Weights of a small GPT-style language model, trained from scratch on English Wikipedia: 16 layers, RMSNorm before each block.
Each number is 128 + 32 x the weight over its row's rms, rounded and kept within 0 to 255. Layers, rows and columns count from 0. Numbers have three digits each. The size before them is the row's rms in percent of the matrix's.

# layer 8 MLP gate, 448x160, rms 0.0732, rows 49-54, columns 0-159
107:167152145110127135156157135154141117187121172079155162138144122128155139167137110095145088122184148103167120077096158131112074137125106148121142141117163086067144131107095139128106164088105127109108088109088142130106142091081159104078168102224110128143122073135155106132128099143150086156160078135065123163072068097135189165127089114098060175131099128184099094119145156097096151121140171098119107155181126135125180134196122073089132151068144110166159149122151142154185114050187122
101:099114056126080139160112098163147131089123102089089097061138129086134134082145145163150163157133185157163121180100166135123145120113148224183114135146139104104156153141154105116184208188075139169120101121098180095110128127152159155151142141087133143140140124148128138114171179090110108161134145139096188179173123107154147182100163136096123146093120098152131120091131155193105019095151157059126143133180178072134124122099145127116098143101089117102090107121118121127108101158088148
100:143131130107115197126102074160157140147164182096141071144127117144106137099102123145178127125200111107145092142138096103130189084126114138076138125119129013125153083117138147147142140115086125149123160124083094171154165129114150115031112168143162131132104142158139158104105147149131151174114194118104079126110118139145116065163084149135105100145082119146091116170138143159146080147143076129077104122119201139116094099188132173105190123087082083185173156095186129158090130134150142
102:171166150138162201149058153128132104163123101155154121150113119137140176123133068143089113132097122134182098118177148153089150125061133167142102123161131174135121128149142089194164123126095133185157174162014106167082135119111198145125184138123104150088065129107130143097172092061132088102156119149085162135155174134134116126105154156108157159194155129115179117154109091162113117148093067170135123122105145067144158173152154137158123095144095118127102127151165083107126172109107174
109:091186140143089080123135114089136091116185144125127133091151129111092135138111133085160074164089107074081077072086110123127105117140098150161128083156155126145061136107124084144177128144101125113100119148146156148145116073137145113149115132148163152154120149107157132158152188082160092102173078146131089117055131113221112101153171119192150126199101126145111126102139125113157060165115120088083138135165203132111181118140077115151155132140079135169061101105119113040088127136151142
105:109135135114103160121139050128192107150110094113145151120117095104072164134194098146073089105102152135152127148117083159132170144090102112105169139157128099118094126152166177152116162141072125215180109110072105115107188072136154202118152078153142136091159078144090109141174074110196096140101073132099129131101090092144129127112138108129152121115117109116099160073111077132072122102098175122181126088075141123148101126138121072076115145095066125143094114104117092172146074144167136
# layer 8 MLP up, 448x160, rms 0.0691, rows 49-54, columns 0-159
101:137171137136165128176134102056066177132194106176154128163127189202103067167216096128075116135165138155144059124099129126142176089172116133120160075143091122104150144128101070121129151126155098159150129165128109112147114074094114151128125153161178148126115169121114129072180156179093166094138159143140128130126138111162163121102158115129110145165122199075141112126149182144131159159120074141139162152129112140132161135071149180147069138187125138102157123126111069117147176076144155
106:146138150145150095132167165142135136132102162180164125154081192159201139165097105136110115162137138071084109085158109113166116041158118100056145140123128128172089090120142183141122075106119144134134129116165089159108152111144107079097112154175068111144118157135161117189137091131151169109115130152163162155083142119065078131106130106125166127145101135113122178167193104135140178141060072182091161087058120146107151134109087084119179108166174105130164154073132094136146093164127149
104:079158128086113189166138070176135134075166166054129067086117138135108128115110145125135152112161150109138143127055080137095126075109087157133124139057101071148136113117137171129127164084054137143136123070127137082184137071114145107071102144144154137155120134100145144106113093138167181123176130088107135090122102186141097093138136173130091092143081049101099083140128154132086092154163078087112101143158162103154066115161177164098141117110151148135158164141175119088139158121144094
102:119180117186140114076172085144146135111142115128067164055146156132125168084150181107116092123144083151122107131132170121105111185137110174112154151161066139130129160119089071140098116108215176104122167143170175073112069075152147103147177121149161068136165152137118114171118107114195115118098147097087114164118088075107159096136166140164142104110156090148137117134097101121133097158142077148086167082107113072170158115108130084093084102144137128169089121107147160109163157113057166
101:155119132144161189112090109062105123114153097060131107189159162146132131126139110159130175099138147138130107119172105100117124149096093142078106087101113105095110141121118143170147197048167106147126146107113081060082142138136157141093149106121162135182074134163104078098111116110162119145095115160129202089118095131109144166058101110109074148111143146124160150149117160123093205134166136100172150105081121151191101106124150192066153126131139154080158168166169174165188154133149167
105:106118122102126146075104116223134124131178090160131096092182129081097164128183151138056072135103141134047158125130107115144133164114117088153120106118108073152121149106103118066140102101149149158204135108120157132122071165094170138159198117110115112129101129177138097096116104081127103075092150135147165141150158070125125144120187120170201091112146163160097127119101086147094095077089154128169159133160099155137170121153116097051106088146086128168119127136145169198129152137119144
# layer 8 MLP down (transposed), 448x160, rms 0.0519, rows 49-53, columns 0-159
106:141055107116113124104140110125157132145142138076163118097113152151081164102090163120126172117166149106104128127101103064115151116192150093094092085114100094153153191154045122140115166152148155108120055115193167111155118122133133137241125142089163109127129218161090129084118111114104181142130159155136132148151186164153129116099097179123193133104158089155118141073114148125152115099127108125155102158097112139143108120092128100068161118149044151152147159138079157179126159158146106
108:098090092134133165156197111175135113111149162119155090128130130104123134130113167154146178182166186183101113177084135150162121066139138169164140183127112144120173088162122174124171177153086130162145112130112103113111101119146133158094080082120113136156133141114159164119213160144136148187131150147096135205183173169147144142089125122064112144088106085128097098091181113160147031098097124108105176040125108082083111165135154085153165115116114122102164137150139110129116126126096107
110:099149097122125114114146111105113103083092149067079128098148137131096147112098088086143143098114167111113115099114107100073086154143112164146131125065109132146127151108136129148116151127104158137123100127126161046186102106149088151174110107159111163190117153105148113117181140124156102175150073076155153082114084129119095176116228116117120118107084085104181134101132152128090089124156084119173163029133116142151136168077164114122083150117179201085138125165153125103131140074055175
104:162152102110179136101091119116152089142149157087151151162114066116118109111083066113117127103141167123148175134130109000149157177120185145086132134122157126098115073131187131200085116098143089132074143184169109129167121116174130079143089134199144114112091112067151165147090095127155102141128042154053120151172067165178099146153144130132111159152096083092095119141125121143107116127141120117139113095160135124149123147152071118073097151161124141138141155115146087137116085108100127
108:091163159153137156131117067082089125147179070047132132116194120155144109108107131131137134082113104085139041135143104090138107131134100181071110095112136107104052154091094151163183183066122111148081155133107130081128098110161152120121123145117162122172081141131122113127078130122141051143086118166089201117158067165128137134091118178148096167135145129146177116149083142146153180161155132147123160090118150130173060130120172153135111112100133178103169138168163140127171172109154145